python train.py --qk_norm=false --final_lr_fraction=0.1 --doc_mask=false
Each number is 500 + 40 x the weight over its row's rms, rounded and kept within 0 to 999. Layers, rows and columns count from 0. Numbers have three digits each. The size before them is the row's rms in percent of the matrix's.

# layer 8 MLP gate, 512x256, rms 0.0429, rows 460-511, columns 64-127
104:449484455449573539447555551528472522433517428537454457583491473484567512491437532501470510490481521478461526422543540524494498501474481548472452518576560529408496495451498607531511481546540511
102:505591459500548548487445436441463556518524522499513494432538467563546447466509457473418542522502611581482465438534516469495433501497597418469459580543519532508490511546526540491443460416523496
104:474557451470496499529470552487573502439514491556589468529532463553541491453517517494439499494394492505523528457462555528439531505539434500502506582475454496446452528532452604530560546505510476
100:498491449537522469476477487592457448447541505474520525474581510439559488526502453539487526516429568465462450521438478573474491495540487490501542474516454541560467487501522483520461529482549503
105:519543399628499510525455504519425494378559551564479533453454455531490425433465542551457530524459485481557474467538522522475559566548494468514472490506531539478548516507475525458471400489556566
099:527471491488532500495454508433467471526498509522482487486528540557536491482460501458556475463426550423527566472514523482511542466514562536489560610504509520535429481511463574469525523404489464
097:475461475517476531474497499475553488576482500544464483513499522547449488541480558569575483506520512482551486407448487455488472449539531529515518407531492529512474536513463493416505458504517474
104:458514524477458420485538484520587482508541503529524522480544454517527405526455494530497468506490506520522467440448556524482498509516539510493427477417530540507478476439558465506491527432514454
099:499472543460444519500474513500466531547478510530558610473479459481508541456489496492457563521470469485476505465486493509494547467558445423533428432492504526532425488488520471476507505481599520
099:516483496464473480477561492508480403545542504561517457525640512504520490482452543536531511486440440445471503478488465520557456565539463478512432548478450525420486538536514576560508389567501486
098:468482451513557518454481455478575536512481516504540547475485503496512509503474499489478480493506440498451532491562535511504500469520552537411490561537504500522593500516527474501615498444481507
097:488510507490507512484546520570467495470446500514492532514576456509546488546459518503485512528507527504524501490575559523476474590475593506484428543547566465544433527512529511474498553490466500
104:482548523556571466483468466471501498512437450554536533526451470535542527467454502523460500537510480556509513506475447400545467464497454502525504527437461568540502499489532533540489547402488504
099:493498535467545511402481464498452486475430543449528571508583482559529521566583503520436548511478541517425491486523494504478521547502519458508462495523423549578511496559484519464507544500471478
097:541523436442499437461503442554494508506537517507534622528490531535435458490496523463484497433600476532516463428434482506572501479500575497501537506509512518503459488488479561543465489531371520
099:518490502446508518512565534511486542451493468496518565465512521522568437460495483480507483463449441481447512515487601560496483416535501564547517514477466492486438457501525466483491509508487533
095:515456493487509541478442498487476511582553524489584491513513491450515519557538540519456585515457471413549533553508465425465401546481424509433464474479493445533541448494568558482539505528495535
098:503480497472500418489523533516518474416508569530490478479506503479502413570510534546522411495440517450586466559499605461528551522569466566497537537500526489483492448505517461489490486536448486
097:496553538545502403533463549548518459516570452451513564530560454480507450484492451586460583525490486467507526495479502486469425463528479482443485443518487584546513450527508470487507558500486429
102:497541523540478554468508512440580501485471449507469449477530533545612497475627460495506540429513504491544501509471468531566510515480543499481506543485449538536464564490488474520506521488458470
106:478498512489481485491456522494521464508503450535505492477483479489517464505494485484516464459498581529517552429537462491522471460502551507474500447459515519564477507526526521544522477431495504
098:471497444470552459533513486519429468526557554508565426594513481437484477500550503568502481567518519499503483551498480535479548521507506508501493486398503505486513533542509603523504584589545491
100:475502440523502531546458477535538531493470459474460497499471555428491554476553511462507520530481538569499508555531538545440509514483462465485517557517518520498517520539461463523434476503541562
099:524511518445603464552551539505588520495464484509498558520535493529487525504471406558480552473521555471549456460450432595453552503474496471445497520557552506477534479495461509474423429504586492
102:517554548534527503514507473455502521484448463540477438456531500547477532498537465481448479397493504483625526518487466457538494474485522537580581459490491477543493520449475490447458561506533479
106:476550516440615422522527472454487510485464498419526501467606518500488553486534407498508478462545567500476501484604505516468440447499561498458501453529520441513457433481578516520528421471486558
100:563505492515586443495495497509474530493457525526558562414557470476442548480520507518513555553483453481524471531490532509505547558454493430442479526471572456507499555492497517517540498453599510
106:557443549498495540527539450546534501576502452494530481538549492470532465558454510508506484555516457514477586512517532510503531460502557492542465493519505507519551490365526497536539526521517452
101:453521496420513533525492477543527607541453530494491496503492533560507515579429502459491467507485510454473528568532532460457591503518495438503462536504482493540482555545492430492479606461576453
100:441521468548556491487513601491500476513468489526423515533541509560540515562461527484427518473468537535433411542487480520470504392528514524434559502468508478534467506527512481464471541473536527
099:493503430511445408559508484469452528496541590540478514469506474518531486556472486556533587485479483493480473497489498439499524428486496502465449519543481467554614502469595593536493449492507421
102:572472534500534519431485479516494508495450548553538506507526567466473464500451584481496487493514444491521493403539494503504498550507503508513499476478487539499417498456519494439614459481448473
101:478495402489495569503489552470470562524446485531454493562484458531540568471505462452482502404507556448453500473539490486492489558464414426492466507461498406521538480509545514500483473471571489
094:591487483499461576572523465499520523501488566472491522472484514526454511469385467464498518467519481532470526426498563508508415575517474622490480551509511543446424497446554491480464524503511497
102:482546479553495470449480505516551580610416517422499540568501552479457504536447455518453504515469515501462575439479487591499504488488514509544500499496521556391441417469535553495501619430502538
097:512481475519484601556424461502510484493541481493462462547563582521499498464577513470502515535517504479442503522409498468484403518487478471469515478476482483522536473454506507415499497519475519
101:441536548521446556546531515531493451565557495529517463497462524529558428557461435456502487579481524552541526483471541504451484479441513532570438531560467462486457487504540555495465517499552535
099:421520457488482427479492531519501474465512516488512526585453547435604520503549505517494510557544494498502478465470532484531416560493511465539510464450520462495532457534507546496473531486485450
099:521509518530542530502582534527554536506440443531512447524477541486430461525492475542535460498493456480500540481523456544481517509526607538553509546482437516528473469531491520532507529461549429
104:499488448485504500490529559562504518539510555502484567503437474394534483537552498452510438490513464517483489547541486521514522465560465540469542498498508435535455508514471464535463519574450457
101:505490476491479539487500494542463505519517490468496482546462480481505496604522537470463515472561592584433501529459480431445418427498497509507505498443531511522518519425535500461449509477462505
102:513468510450485504443463523564467499471547511454526484485478497471507427404543481459468433454550538581483460522534497492523504481510538477496519544527473469517528433496496494524512554498544453
104:488497520484487525571463467563504554472523454602471463491511476564502439487505543545519508490501483511423475514577436485523483528479487526534492530516554517526577524586520456477561520515492516
100:523450495487463520470501488515588484432571606530528474559435462498483521503545566487476509505592535469483472537467511512506559556556479466501538492579530482441488551540467503524524486440508560
109:463524548533471569480472547539578536523447596545484491495532486467508509483433526459540480522487491522481515574499468456498537491547475544437474554529440572520470466534491483516488483434506447
097:523531523498512437447544484508541439466490560546478483503578556545523534495485454443497475425548568451421513451508439465526416506551508528540509511476484553514469525590491472466470466424470491
098:563492432538516527515428492498489554573515482466558462590480462534476474529452460566488454478504461471445587473470491527569468468502482490543508590458449532460482522472464541424583450502454468
098:476582535548453512469511507503453500537587513554522550481529500603447410474483499426522495486508476499441531496482518519528562529525468502477485524442595501517478545514500524504529532482422508
102:495557498466468558548468442492478549457493508533551530537533472541576510515534523525536470512534450521506521453449422499424542487521492509448513537490494583484488562453537461574390478489460492
098:473415543486485548493503559528519526484468414468537466476485437461536511523463508452512540457454448509564484485542536487485562485577466448432544550543495493519499443524486433457482572512499479
099:533532421496497507555497519422482471439447492505514504468502451494518450548439520542439454519543513550484523560558568539499480423538533441502507549496572437474493453509515474425516572519489479
092:503511473492467538447505476447528513512488435466488443489513489569474532410594520548546517547444500430477528480562489540493578435511494523524498545539467518520465488530556526462449494455432497
# layer 8 MLP up, 512x256, rms 0.0429, rows 460-511, columns 64-127
097:562511525538494565512525565459424490491556485509484467548590424474473551506494485525514588501524490525493540513390476466497466514533489496498598500519456517552492435485518528464521497482433517
104:483540516545514504563480510496429469556497465507473541498472485482498517475441441599520511466548495452536475526575529533511494508531494533525555449541550508450479468527516475521537498542539436
104:544512530488528516534486455490482408484505557462512554489460461491528455566466507531491537560502561540524534485480582529470529529528479561428459484460508527512479492469552518467453503505567513
104:472493502524467503483484471489520459456471476434531487478456415545472485466454487501477493530576477513504479448501514547498520514502538490420526494528531504532518510473466589539506469569435482
101:450466471505470501449525519496483459512540495466499467531458474527517390556463457487559523529478502535419537471490478488501470507466523514568512566564511474512472427503535546517473466503501510
100:485495494460489519519595513537456578413416557511491525463471470493568549456536511434540605505492492516450531448502464474514477496521471512536462466519532516572549507538531484501511508576463500
101:535526481452487472564429522398517512463518473428470493537499554504482500498551492418516467484523506505538474421518451501495462467504531534497477548509546483414432468435518542514503491545453555
102:533484517482465596523522515566493560545510506471529562562489477508491502508495540493515471523475518519473492536497412486519510483524539534436500474531487559507537502526528483480450423497566481
102:554533545445490534473510497467351529471499494539511425545408462537550483485505534456523511488475521435483530515486469442452469593434536500431489523484559494487568457417521397493543538547492493
104:566474571502492513492466516501521571508465465493451571483519490517491474452448442506571542532472535518518470492502510522566453465532494467548469520511474452465431502468449487484407510461428505
101:541510555508451519491569540512384450487626449528483478455496547431507503472524503452500502526464514513477479531481507511562515470494460484532543486459409416481468497543486557565475532513450445
098:528542457503517491546533478499496475518517480498460436520439468518489433478480557419554469488527452492563557438556506540504507495561531470520515531440542427423428560524553444486460552473499471
100:453461518532482487462482533537504527487581460556582535546525519513464410550512513511490472468597501512470428495474521480571488540423470508484587494559571539503450517503558521476571543449530554
101:459421475528514514529505570579471484454450421450473483456487411447441465574483486482544451467491484502548537502467500537575473566513542438523557543474574470509448527471430442456524519576573544
102:519536547571495462469439592407447484502473518518526510488482532440480537485530527488592485514497529424486513467538479497464422490520536539571486471526596431557519512412576493602527565502587547
100:544495555499471495577505498483463491543498546466551457504533471463505594554428454501577520526413512430480504495491495496500466483485539508419505458472521460484526501503440414499516523469474496
097:418523495534551509506498546522430489592515471492506445482515407538443507482537533507462541513501472491524467488480572500520507475512430495538502469500539517500500389446525501467435573458542507
099:499529520516496500500548516470495516461440493467526569494531479499533445456502446507488473500484494447540527498546478515470519488490487422491460517469550449545511479529512451436433539511475547
095:506513479478534538493494488492525469450482461466498549463514497465427489445557587495509514457491450556536481521469507556518454475519436515522501546485520616569520497474545482509526503542450485
104:548603488533472497447494480506495517536439554511507476436488512584548524508465518474502448528485571535564485483439504539519501466537470467537514573495427543499483532568521492470487481524486461
102:443509500539483508455537492431507492483467481590465564511494495505425442490486539486547525497483457480500526432474513437533500539563543542496542478535551460519490498492517452505526533501468541
099:496497536548448543538499517499532488525494517582442521458497441523502541506509520525516561550464459449452476503505533558489549499521487544534475487598438511517530426449546502489473475582490450
095:486535486434566522586504516513535449523498491443479498495450486469582518439545518561470481519436445449611451473541440482503483443479479558533547525424494488489508493539555444533511500480521538
099:525526559521542521468519504559426583548574440516454473474492503469442468485539509525549507450536490483487520449502493542497474419552508497581389476493505499461486530519557454538491517557467519
100:479476519439444570527473511506474507530492541588548569548449550466541504480549544484421523452469534425596514503530488527585517452525466537459556463426489407521533552492499580550520367593448488
093:469521480468519475515482475519541538491439466546495509529448512473528591471462458554424513487521456487509498535467471496563513509456542554552439533450491506479473452579499459428496483475534618
100:465499498489558497538540424477424447505511506494502494449472536493496508479511426564426440611467530404417412468459475535548520467449555469452458516453477446542514511508487583496503495490496480
109:483476507486508500554538591529500511541498525537438484559522569470535466510541548462496561503504475509504514523478517478568494488508466565486435528523463490478452479528519511534438480524519518
101:487527559521475545491493545528505528425447446496462423484497498493553488467551496601511483497522544576539562467539507512558474514552410486537535469493547503457458537495536457543512504451542513
097:465544477505474550463537507505429529435544486529492487472464531540455467524477485497478524411421515554616479496478480460522527563425553474552484497463471493503533541578436495473434515476545425
101:465492521568453492431544511447491467547491532553476532506490514475535555420502549496471499458537547540475507477588557523535531541518554572534539498454504446512520520435456470502504472469457509
106:446523476473453543528431435480452482553561441469499491505534545493422454524527476529514539471467577547509527436631493448544485462520527455445521473480559526543466470552493564434544487499501438
104:555427502446519492526504500551535522466496517465541459518582549545408521516616471481487526604500459530533557486542467476542524492506539496519476506554451475509500561539515537527530563570507443
102:509460514435412485573469508437502503504430515489471458509468534561605540499550534598533550487508537467522459500467465353490561543564519455500486470520529510527439487510516519526550472541514447
102:566509515535527514565488510507574504483508553442550537509498450555468493425591499472511451549513513431482498511463520498493519497537515592471510524416502553455513496451520448507471539471496452
104:474469523435502421511477495426494484537516515509518442526580472476456496441477576502549458540509530453592526430487464474573482555536462455485522496460507476487498512518504501479464531449561502
096:551471521586544529593505465506501483569540426495504412473532432495555446455512518549482538488457491455480503554523517469497502475537519522500454508513505523527530573534525516447505450427484504
103:507530565413502487439478499506537566438517470536579552471500480496546460483514544439460522521456483541506516453448515539517519560447509451569489508525502435526422526453528483558489511487529519
095:488492470520442544491536492455496495511487475465565511551484455481489454436511484567483440542515509482527541465513522607497494480459473497530565501511569482484513529510477509458437443556510455
099:530629505502520495497498465524493614517520487540434535502493497554542417423527487466496498495454488547489510402568554525545565517536499513501538564460506520606466489504516498505521444547511548
105:584457422456516504518562460526536528549468482494525526523519547510500515450471448441487489514548457443404555504488527494422492509496472469434474519433464478526505486533530568489544581496510468
103:511581489565585512511506438455452541514574541555483492475505483537520528487472518483602544471485544505451547497438456519483474494508399446477483407511504526517517468597552493463581517433463457
098:493484544572492474531497548601440482510468512493499407440491492461467521465475465487553504546474506461544504531501538452535530459421494512526452483490514478587546448531521521498557505477493447
104:443528557514397528443536535600555474477540499471501467470450500496514440481603509533535537461490529571438467524468447500429562508533546456474543476460506521496489531534501476476462502504481490
105:436472563585580464462451485455459515536556484522487489449531434439462489533491452518514526496473505526468455487506498540449485436466499516523542466453458520575516463482485479452526539513510509
102:523536534514467496519519508465523468492479529536582578510476443479446518485417489483406473463479529552515513468453537512563475505539519534522564479498587524521492487483607530578537503456481490
098:533458533543504528533479522505524527516487486528447472407415501460502467477509482507563481512551545483510463497483527449454483484537462604537483474552455475469490495431511519485488444455517519
100:494543545518493461491518532545487480563345457516486450546466488466514501471491529450535489500544492464500493517402460496463523491530481499496470528531534477498475460518511524497466483521485461
104:533474537459472490537552496547538580487493495506450514469504559513476485531569524499536499490553488471492444570555446517507486518542494517501450540520585461494432495503477517506565443557497424
103:535485525511486452514488563498480446586567488525501461524471450524497522616484538493555551517446450491545433441517459540415443481502451503513478524558538515584489527524558496508496409522574502
102:504478515531517537508482459498449470419488517448542520480522579482457452469505409616454549466517436516470541544459517499531483480520520542505529487522525510494515504523578525508557511554470438
099:479548513491465483510458526483396477530476520509478459525504451455394524510452569524501513544517479470396428483476548479497488487482543477492501531461439531504444567473581481508588577471486465
# layer 8 MLP down (transposed), 512x256, rms 0.043, rows 460-511, columns 64-127
097:496487538553543496513499560522478422474462498460465486476532478491581567551440455427573490463506479357487555539475525459450501562471476536454527496450453543534517563519437542525504510511533460
100:503460484513503587567521468458586496495486519559469597548494562500528495526452434507555505523557536481512516501528484477476532505550520552462521528509471498529515535572516439520566508532492473
102:466515509464409477412443530488438609491487532496453521491532450540563470480531542451510498572544455542485567572455472534480473466504495464476401491534579483511451468476508510488490510486506541
101:416500442495517529481510436449508509537469557489562460503482496553494474559550479592486443467498495511490422565460468466470567520463538525505533468480448462478463558456417485529622472467438437
099:513413478513460536471501432520479513470574580516524578456519545485509453545456544485471483524480480495474504500549614524466510511532497535496535480490465515577558497580506463483523567445568495
099:494461527431467469469548503481483500501502519556515532533469551487517504495533492540510525480539474538454453499507445515534553506548510457505464507547571531559539573505458485536547489532461522
100:536500565496527483510562513554509470524514546460457471563460545520512528495464466497436573516536517470446418538471492563529483486500540602593495514514498478462498507520517539558460502478470553
102:549480505478465548486497468555473593519508482473447509578577502462442505518487475465493418518496455510502525542602490453412536437552421453484473495443533526428498488494476560467524469546390504
101:459446543526457479449426478449471517463549503549588535493445445535475502461469479536478464496491522458529487511465413453527561496487567457524415480499538513497474523535531470560535490478493574
103:509494490522501504557509490493578467538495494483456573558523488480483503482485578396525458477559484476423500501484480500580499436588449509492444528461505450475498516521546524511406496478508464
098:537528543578465531456396537504552503530561517532439503484555535493539479476455552446497459498445545484472473481491551566499470575526408532512551532462468500471484460466479640499446562506464513
098:570502429550455501539535534481493482529505449463488486481489457478595455449474518538497488494524515510497515555405473488571606460446467487469497504547509497543481509473459451514473504547478557
101:524489548435505550455501505441478452491447488539532498524561528572561426526441499388549537484557517522460437529541483452566572533508429443513480516499472550540530507534464573511470537501455572
098:537445483572502472521537559540513506497502524511477502505493483510434487523519596457567583563441499533418429576484530508493527535491502493460532525556500547526468497460535474569537494466428463
101:523561449496506510480512496559409485452489474514458529496489546520431554489486511509536485451477524519562455456507489526522455503486501548490476503533557504494515511466511513471514451536466475
096:483498546522594552515511513440499483508473440505483550554467453546452462526562484517517433548476520543455407493448478424526488507479436495445483365536454556479483484520541503511427484524480527
096:485449541466473442540433506471455508517469513504455536510439480531433481483551547495538548523561477463480511532475489525574590593502566447453566525501498548520560502444517474536483585423467469
098:456495444447511551511483487519541493482543457575526486504441572461488484536501463462495515514542426443493443458483470505467494470541502475477511503503554469490483561481564513555502519517500524
097:472504527578471540439468527520495411435553546541528484492490439566514497485567506475457467435509487526511540487566623508482498508515502437539441522512474455526525541506525470517529464435484515
105:519514520484511511460462551489481522543566475499520453506456524504500524461566445495540483448534445473447501517469462498483500541601574473477482448476503501447515581504508525461540502497437471
106:499565448489561513485520483463519484488503506504534529464467485592453474461487480480491506488512464454494581546470484524497541530556533506517487494532565426569498518453527470490517511538417474
100:574475512407505474424487459561510501508542554537511568430446516493467468453511501526549497506508513474453493516462511493489568487513563575447462516513524438501513388548515369558506459515557511
096:486469517514513521542508489551423508525487523527572499474562588514469464488505481495502503516471476462449523463469543526470505482545442430524564497539532514508495451573525523476552507455463512
102:484527451560499511388479552511498526539509482472449451438483497509437492540520543510516563493512490530416427514449522500503431539528467490451539487482533500472551593546495487568517550486453473
100:461550556448482499512545528421562483517469461482473460495520541483503535488528461453519514572556424522481502487516457531531486553483546563483501511546473566476464483436597434555545510492545512
097:432544508473546428531473547478469517536471483465494513486556538479613504507483510452429435432480413455519512423495552421492496480531528479470500454578466490510552480513474524487487547453449526
098:503529535533604558497471470540437484451544494509518388495482473560541518423503546478525488442507462504519446465537481510544442480494515464497510507541399454488542445497493539492480581555415453
107:492455489552556501447433536427472521539453542579545467481522546512527458459507574508499530562464498597532448497491473577525520493581460548514479470490530578524500489601469479489494513520503451
099:446404534582509452416519481538541494510513472524581485507535536415436548422513518489525482507436506474476488522510417488433497532461444531469466529490509471478478489446547540524552502503481514
103:457470498533501506463477514429485492506444467471553607507493492515535559458548421522491535518422487477520482514500605514493497488505527503488587514381432546544487444533503444508560508477502407
100:456512539556546549557499527512431476510487440519500484519473508505389492461517493528510441489489442428481496480507478498501526482502562438511526490504543503508481536485448496532476516508490548
105:524398512477447457544589428507499528530429558534517451556507505578507513474485482463480462458484458490525549468508510510497451460539521512587460516467522497481471455455504471522478511550508529
100:545463490517515421420562513455477483481499534527539521565517446512452463510505534530549497533499425481525464480497487483573499516497596455515525461507429510484447516518562476462513510514497471
101:503472549378477471494447429426502502505563534414457480478458509505513510494544564448463503538453592496484459546431523479507506483522444520488478529540556525508516587471500555502580440531464452
103:475521394509513537497448537493520527530489503510459524469505510527518486471452512457438567408495452497475504553518547526501454503504483550536542491487567452582488480535472515514472506466559506
098:547482555487515458458445520560521498522551522484532492526487484481516552464517559475546444545518435489463452518502518451470511552528515406522452546504507501494491519439486540464495505501587516
100:432563494458508414361438443515546512540545560473480556513492468515484493489501524476535526538508454532505582557491491491526533512585565456488520498460541555549445487505440523496536510503553415
103:477494506538533503456546562451433592440542518462536510474458420440530498470447499498420590511422549545526499456416504469573484504484504478466448492517505483533464460491447512409492526561551494
101:482494423495517510544474531503518467515401575442478528494501560438517462479407478461513534582562466553430581478473436467523490483462538492463493487560557469451552598478475584570478501498492509
102:529518452407545502528495425501452524457466513467457486536454446524509437527491559509512473518424476549531519468535489422452465512537556557540521571488452501470483565550507534512528556442450516
103:486571524480535471505454502420464490529496534480521515479537511505511501504515514449482490496515457436540543508583599505504613415529469487501456461515476460495565543574492495484602507487484465
101:520439547543587491502542484456512507508495389525576534490478461568478460500484472500492500510479540477500523524479479570503456523538505563486491479534541558507471536454514538434496505506501428
099:485518507495471554540472560423558463513544526427559518494529458490495536440504525478436519489447485489509549477531473529488537514438536434520399510498556482526494486505549588460505492479505461
101:528485486369484550461568451595521462484548459532531481515512502441489487529504540459446556496536522522535482503388531469436533417568516466457519440499538531469503506479506521474542449526514560
104:479464497525518583572487496483501479496472439451516525506519522461433458473552481481529557503561535550482445536477518556492456593535521513439498472466519525522493515528510554467492506529493464
102:549476561567543561468495536491518482534488510506487461484448487514476544510478499510472473488541438507533499506512525488505521507472543464487506496422464554504474551482550553500465488486398564
100:525483519526512536522473410476528426522519496511571474497483549535464459503511544519503470563482512545528542516456428456502442483480500559474487508485482463486485433502458573487496540457466544
100:500538466471557462486468501512474535516500535511426491549458478473527524533496504451472509470517527485545427544507460497468500426528573524447481507528500431457552391504486526482481494444508457
103:499567489445453468572502473497499532438521429492490531545513540467501479517426526495485515531480484511535502499551551527541485484430584488501514493545519485488528417503434549538545476421419524
099:471508505584555471461513442505450520488502475460501500511589519499466492501499475437543468525582486488521544525489454500499489500525596457474444508522468469502494578541500538611519480444502525
099:512449531489508502472512487405479561532456510518475521436436511432474462508482477454494532550533561507429521513509476556477520516441504422488466539515469490465421508527623465455494512477520565
096:556549452492524538554521491505511556506501490425469484415429521556449527511586471512487496473458499509441516498473492507476488485478487546498367475515506506462488455527496473490509497463514460